config.toml
d_model = 384
head_dim = 64
vocab_size = 31717
rope_base = 10000.0
attn_scale = 0.125
parallel_block = false
decay_fraction = 0.79
batch_tokens = 65536
z_loss = 1e-05
Each number is 128 + 24 x the weight over its row's rms, rounded and kept within 0 to 255. Layers, rows and columns count from 0. Numbers have three digits each. The size before them is the row's rms in percent of the matrix's.

# layer 2 MLP up, 1536x384, rms 0.125, rows 721-743, columns 288-383
103:154086137178139128075138126159090144134097132098134122149115130132106104152185173169110127064128124122132150077104139103112141122107122162117129171123162088113157119105151104124125106140129123139133146096158164107143087112136100126145079132149095133127123166168119137115101140130118105135
090:134110156131166139118141129111138154128130134121133117159128101140096142107122115145083125113138122121130144148121120111155148144106113118134130149140121110124099096171137127113105119097136115163136154148077153133141120107093137126144119139101115095115126152135115109117080136131114112064
104:145134114144114110179109112141169192093135094129144138108078102142139112133104131154146101168127132126131146121126116145106109142071159131127165091134096124125135126118147131118144125152119144101134157129074093129108150154141108121137130098189136113128161125127178155117136135111113122159
102:108131127136104164077157136098119156114111137082126145151123154156155081118140105089101147126124124134112133120140110181134128079115094120118160130119119137148083115089101091113150169117128130155125135182142146085085109140109140148130148169137141092105122112148130114124113136153141118126
101:136108094141098116155147133136150140127114116110129113120144061144097104118138129105167111102119172109138131124113098089154112161134112130146160160126132152133126135141149185099179151106141128109123148109143138095153108146137155147115115149121141105116152133094148130128129154134108172071
109:134144137129145134099085155164115125150115158181133143118152114129109119102138146115176154102091127162154145145138176178121120124143113110088131142161096120127147115115118121097115137132180117153144104119128166132125106137102091132126143115144136115099153137157131110132122122133086131106
092:109108080134101149155096169158127160093125126149184097105092116068088138148109111094142143135129148109106123145138110165113135132159143111125140119115115147106101119117125170084127150154120150152111136138093167164118136157089113171147117126146176107116158101120093181163145107145133081097
102:115126122086123116107159111107109113146143127149109181182125145136167102099127137148152142117123157125118130144140138123144101115148127097137122148156099143137134141102147150134106165107088130141131122109159117148116105125096165101116115093128146151111126158129058140105150126146161117134
102:113126113121152095086102115119166140163104107148094140140127139153132108135110126145152129112113107160131126124127116153138111107071119156091131133136148139107099151131106151118089108075155110137125097120116131127151106143184139093123106197106154109139108111142134092105125076156135149159
114:140095142118149120153142171096098134125109082112112150171102104135107123118150156140124162099107093139122135127122149147159080120123120168126079190140152120121134115180123140122152133109097154161127141114131118125124073089111183124163128117105103110093134073143139151097130104122173141146
102:109122133103139157121079095103083089137164133110091154146154092154152137082124131129165126121140089171144115178131139119146121147147108147096116133126116134113093137164162135094149145130178142127166127125123089124136128123113102113114116119106144125143123109159167092166137111110121125151
105:130118091129144136097098099127054151127108134116112087098154132111095125110141125084089087121150083122148111142102075166137161125154130150119094097145134134116073151137137155109130113116152107100121123146075143115139118095185136125105171145134160119096165149108123109126130145114147103156
099:082092126170154104124191139110143088092120077132144129128136135157126136132098123119127105144172165124144119140086137114125137125128085099125107131163132163116125149075156121148111091124124118123131099126133116120122169104155113131123090143084154112101117091125148108163094134141112143108
097:131156132136170106125119211111161074110151169106137118094125135148106117151153130128146172155136157128113107134130107114100125136143109145120130102096140124116119159108121116117173093147150141110101145118126112101081079104136126096091115116116205140140144138102160184147136150151138128136
095:127121078116113120126161125100099106118126113129111143095139117148127164070140147160133106144176133117141100122086094161156111114152154127154129112148136144127134125110186122116140096127107132114143107121124097148107129113135108141092098114139171130152126142148118111085158132137158169155
094:104134126126132107145126157112112107165154139122070114037112104130172155126128133113131140136150116110151111143144110128153140163112112164142149128141164114115131154095126122131128094104139120168133112164107097144132149124163128161159139120155179138133136127164160136121173138161168142119
105:110118121094113100116141126140123160148116156117139105110129129191147151161129160139104119118127156115140105117155165172149104119100127093126144161175120169134124122159097128142111093120078132148105106131125104124144092130114154130093133123143165122086139106112118141123123135142131127131
100:124158110113111133137139107085074160143107098084108138100053118130131124139121127161091134139137145156103076134120121094149074131096132156154166170151129145140105088116116134149147154149153117136113132137189146147165113105169116146126111086121097115099139127118141111129103115142129121135
110:165096130147106140123154102116109133155104132131148194089108106120088157141123120082119157146143132121151093141153111110148138152144088163130171114168172145137093164164136150125108149122096111145108140141126102104156106115133107146177153088089137115137099124116148083094106119126140131172
104:140107110127113104133167171165132149163153143134122133133150159150130169113127117097130123116153104117120147153100105162117141134121100133128190136109100089144161141090133142117135111147147198147124145142107107092098173136179141192107144129137149100164156095061081164074123124122141168103
099:140169123121114115157182164098115165133116120126139134120146124152144088115128134105104111139145132132104116159112116144118086122188153133124109107108107130105138133129139107113125136131130180118142133125126108102073194121066120132108129129127073131100116136083122116101129181158103128108
084:105119161142079130115123145159115141099140114103131107135130108123069137129072132079094119158164116096159152110152171114176183148118145126128130108107144130089150097124136140082120093121130062130129145117139140161164155118121133117148124104117141091125123171151141124180121122133134116136
085:087112142136105124116061124136107086097077102136116120114150125141139113152109126124143128138116116134150125126086108116122144119084094140116113093137092159146128133171119140133120122143134142150104118126123139174111080163138134121128141105119157178104156103173136120093101147135148129188
# layer 2 MLP down (transposed), 1536x384, rms 0.11, rows 721-743, columns 288-383
097:103153112087113123178102148096144137136184128163100150108111108131138156125070065091154118171145162132138063179163120136134120146142118088154136113143104168114087140150097153137141153102141150120113112156108113151105202159110142161121167111131165132111122111111139114152151129133130140093
094:159126115102099099134122132113125107140136092123124136123161183120133118105158158105168132149143159108132082125135148149097116127131110138103131111131135140096146179091124130137149146135160104088119094096157104109136130133194127126128131135140141108142147123092150180094144173144147141158
101:121107102126163118128088103094099088155144105155079174151117117096135108135112114102106121099153151101144089097127120148119122125176090133157098178137141164117123116093139134106117150154135116117133144099121181103108116125099117158081119151125130129128112149135098102135165140120147148147
095:145126117122131070169105131150173104134158081145147133110120159142084163126108149149157101146076099106153176099097107090092101126137152118135062110146153118111127123149151133142140099116133089126116103090114107101165158125133134128132111110111124143173128108117103153111123096134133127133
103:135136145143164155102106124128120123087130162116143146181114165137126156173124158149104103128145081150112052112138134151106164100123110124108097115099119082127125116159108116132096129132125121158145120124094119140085159097093120147115130099146128149155095121160138129132147127095153112155
107:131080136104111117127150132098153098105147112126097150160124156126112103121099140153095125131148151116141185158140055102088153087126131168135099114135145132161109133165134161104189140132090111113127174128127111164101150148132163144106135122138134141146113110148124183147160108098109164171
104:169102078095119165144175131109100119153149129136117167127137169158185169097138143128142130160109148127127063140075140159157117100158116134141112143156117120125148159149136131132113136098115103096116160120145100120130116150118114091085127177133097153137095155096145092136101148119142125135
097:123149123143123161139094143128132143121120115116160096068162105138086128177134132139134145109144085124144179108117133164104135104114115161086122099138160112122126142105115088149131102125154125112157137129097124077152176133115118156140131186145087114129097122124178112125147128130127136169
102:144133139105089187142120137144071112087172138134187129127115115135122141131121120135116138132138150114180110135129140144134126154188107091164137077133125102131144126140154105122154145188101155102169159156139113137119121123110098137133159123143120154109145132141116171136150167088145126089
099:107124108141152120119098131073119109139106112088123139112133106061088119114117116110075150135131099102128243121138146163116108135116118169093121130120124091109110085142148133150132112139150141152140120169142071112096095114116148141125145183138152123139134134146151125114151136131136104149
104:136160159149122102115163117166147133094121126139126125100114141089101160145104152106097151141122121085101211119164145091092138123109151121177140120159152112153147137127101155112118122153080155124098128126111189112155143145125123156137151134122138075124108138130133159126129152130154140118
107:141119114108084107140153125103162170149149140094087120158121140140123105121138150156170172116127182127111189096158146101139115138092177102134139138118119134141141119133129136144134125113119099123134132148153124136134132160141158152155067117126103171127121105119148124130131113135079121125
096:100161142137123129136162102115122124143188077136120117092147130095096157147101106141152135107120087116134140124133108151111136140125146148140149118118125151105146125119144132101123157129107150140093136136104120130116148104126158134150124093120126144111178106125095103180135122109122167102
108:155122113131125134114127124125139093118117120135124123143119156070150119113152136142183123113080119100113091157134077138117114122172124117113147157139104114130102108163129150114127146149103094116099099141106140147148124110109111091119142143144117180117137115119125126176098161110152129139
098:108138173120143153120103145157142175141141132119108105135129163150179108133142122124139147120110094120121210119143143117079149110130134106120099107097127137137117146125116130146135118128125144118105136133126144152164113124098165110130162133121096144131120113086096122174158085105085106142
099:158085160137165133104102118148151158078157122134164155201127136110100091119132117107106106096142134097103112091098147101110100099122132094097115154152114171124109111136152151126169146144120136096121105116122162124126108096135107107108122149109074123162125135099081137131103146112147089161
110:134149104150106144154122099111129143096156104145082159119130107112090118100127069120147123121124100124101154160147071105112147159142117159132133120095122134128106174093157143121149136102126165110153147114138155129110131148158119091158140163106128138157113179127179113120127128096148148126
098:139124124140163146115086110142128159112124150125134113156184156134146127110138169087122114145126085105122185128115126192128121134155092110095126090102139092139178148116137114111101131095116124128107129115093102084107115120119105137145119143143118147148142119168089160116135073121092127119
103:093152096094157129133115151130155136101124147117116086170142152118183087110157143137136115123107117134109180119098149142113108107112170097134101130078092109122142063114120115126145118114164125103140119112140158125108158142129144117076089177169106141138139138151108172158152145125127122087
098:133102155151150119165083121107123111120096129144134125125109095103145113139134156147133107136123157132180115118166147102166121130144163152158082104169133163091094119166129131139137132121110076109139097117144122142139079128082120099143091126131144159093106142192176117192154160140120062152
101:136108149132161136101090084159148105156121133136094113122106106100132147122098167130152131137125128134154188111149126120167167167065119108114148158128137131141131135118110152131105109130117100133112114153154138157166103115123120108122122120112176142168155106178121143144145087105185142153
095:116116146156136160133088179084147124124070156123122144131169133124154110087174129121113112156117091117108095103072142138114083131162109132119152139143129136160142147159101163134112171098135113128121111128124140132132154136143115097152136148138110139102106113169133130092164128129081089106
087:159143115138141108143158133134131124151150168123163128157150122125089140124189156150126116134124168095107093133091121125137102126160117135147146108142175118118150145122131102126118134141101147108143121118140128108135133115137128137121102200118100105145099148096141142115137133141109125120
# layer 2 MLP gate, 1536x384, rms 0.118, rows 722-743, columns 288-383
099:123140118112084112163112133143127098132147134125125132096140158142135122124137164105170140131128142120127094138155131148108110107146132144114123088105116149105136164076118134148151130159144124092108106106172089117124144141157109142112137136178122149137125116097134144159161127148139132177
107:134080150130141117132133132131091142127098128120146114147150147147152132146099115120120111146082137076129118167114150135133120123172084125113097087103161110126100133113138097123141141106137102125130114132110179116145144139161112127124141134137123104124077079136119110106145120127112134115
105:127122144137148138119143164149139116089093137109158073193160115139138126116140126093112160161128139164074143134129136185132137158143115163115143152149100103157130105089117079070153158117140128154127105158147147154134117111111100132164164159151123138138136119134163119139109153160122143134
108:126136139138127142126089123121124151093112146121115120167143176119172141174104114164098150160138131165106124121131170150114145083141132119123100082132111102128121111122104110132097077144092129173126081153053114161090173115132123145159122111148140176144094120176138121103134147129115122208
103:142138134120131132110096148158111142160122165165124141105175124140105113113141147110160162091096125152142127165136189167120139132148124103077138134135100107112145114112118132105113115127170105145145103116131172140133093142111105143142159123137127120077144141155141104124114133120096135117
095:119120178082165140113175092106140109153168134118063156154160155175185129106151109155079143118119118116168100118131156085156118121126114150128119119156153106146164156132134081166104092082122116095147137126159105113124128104162141102093142145117098150128119157130140110111082182131132136149
099:133138128087089143153089102084125143128123131146127137116138094141090135120151082173152105143155110127096136111134089145121087113154108114176149137152157162125150156114107143168134140152116123139143112110099102121139139129185133162150116196130106115115141129119132113094118124126122154123
101:092150158099127148125103129124181115132144136167114143187111129128112109175097125136130141124130126144132098143126149130101069184128110146138156135078143127094172138113108117134137155100152172138160119125139112104150107120071083118066132116114136129157124191086122123136122119126171146126
104:156121096154171144154134115089139122163145079124131110170154132124132153137164122167138126129114110110146127123139080151098071152099084133134120151139135072153144111159111112167103132178117127123158103164135094149102121123111140127144170130108149128126150118139110126147145110116153133166
104:129112138103127147126096104111120108137151132124098152172154114142152122088136100144182118128151111160140099181120126110124118145136112128106138143142099133115086138155159149073161124115171150130171139116135101145093113119114096100109118136127121133137119117144166089150120119127122119130
112:101128161108059112133153137121133140122108099105065148161124180115083096111102161146154137116110147140151128158119180101142147121134132115104105167097135113163128156147116091115091111103130140113137101133138132157104134138130178110124138130105108089137149119163103132107148143180102121143
106:082100136149133122114164124103119098094144093138132111100177131129139117143128126125139119145175179130139101145068148095136140125096090106124136089148105134152089140103161128164092121148134102134135093135149142120144177137135097133127111118098153139083162112107158127164093121077088137106
102:135121138126078113142122091153093151145081086152150109146124142116154140083088148097090118119136104161143108141097131161120116115151129127102117106160112119099105094130122117123099133119131136140144125160134113163149137148141134150159137107160106108104125138101089112108118103139148109127
101:097119120108144136132144110133105152085145118109123155124119168145140173096146104157147056143163104141129101135107083133130121117151147137145103153127101137110170111093173084140123133111123157112126131096107068145118099099103103111099085137122148131120107162122091102077128152169137173138
097:141095159141157129100120100139156125075109133127155114187161140110115104110145123126168119132133115121130125079103149139161141087130118082097084154111080138107119117147145119153128141136122104091106104080123152128120097097079144093129082114094087130129134124102092150092073142068096122146
101:120158112126086130172131124140143116124106112150105121094120117089138109129170095107141115153111108157097143140110112121109131158117112142079144101162146152121146149098148196143129138139144098117108108112124101119165159154122141126102160091127086094162077184072186094169096120135111138137
100:122108102102148142125121128103139148112140081127132055120089124125129133138141131126081107126137142123112121104140140126130134106101103094127117140109093118089128147081062122151135129152113139131132117090138125119118123125101135138134098079162089149078129158123130139131114126130129139132
090:106132144133130112151139117150160123099136133120159139162127121089141066155125107159131123085091120091171136140122126144116104133098127120105123160114121093072099120140148149109144142108161127119126153081142110128078135158129145105138104105156116117140098145103140127175166147124090148147
096:104139087138119114072117122134112144152125116151110105099185132081109162148132142093134116091088101120110153147155084114117094141126120114153152149091124114123184098130091118139138153153142161114153105136134160120085171150135079127172148121121110123169117160062129112153132135107102147112
098:124157135089132118104103093132085148156120131145149108080104153152148125149140167090120138164149133121118136133149111175130090128136159091118121153090095139103187099146131118108105122126151146118143129110121132157089153117075157147144150127123143120130136119132132133126164161171104098132
086:129084148134201127077126121171150132147114133130115132134105106161173135134165117122160147094135120152117064131106087146111115106122122124117135102118136133167152182122111113159106129149128162130145109157133115122104139101162160149138144175144118166156127091106131158115150135128169114129
090:152139125116147144124147123146109140145144158148138129131095107173108157095143137140111088157179125112118128148122150119161059078151155078117156144122147116094137119089137111140125130115121100106123101133159128106146137100115135155145117146124092106150095157119115149106124100106118144102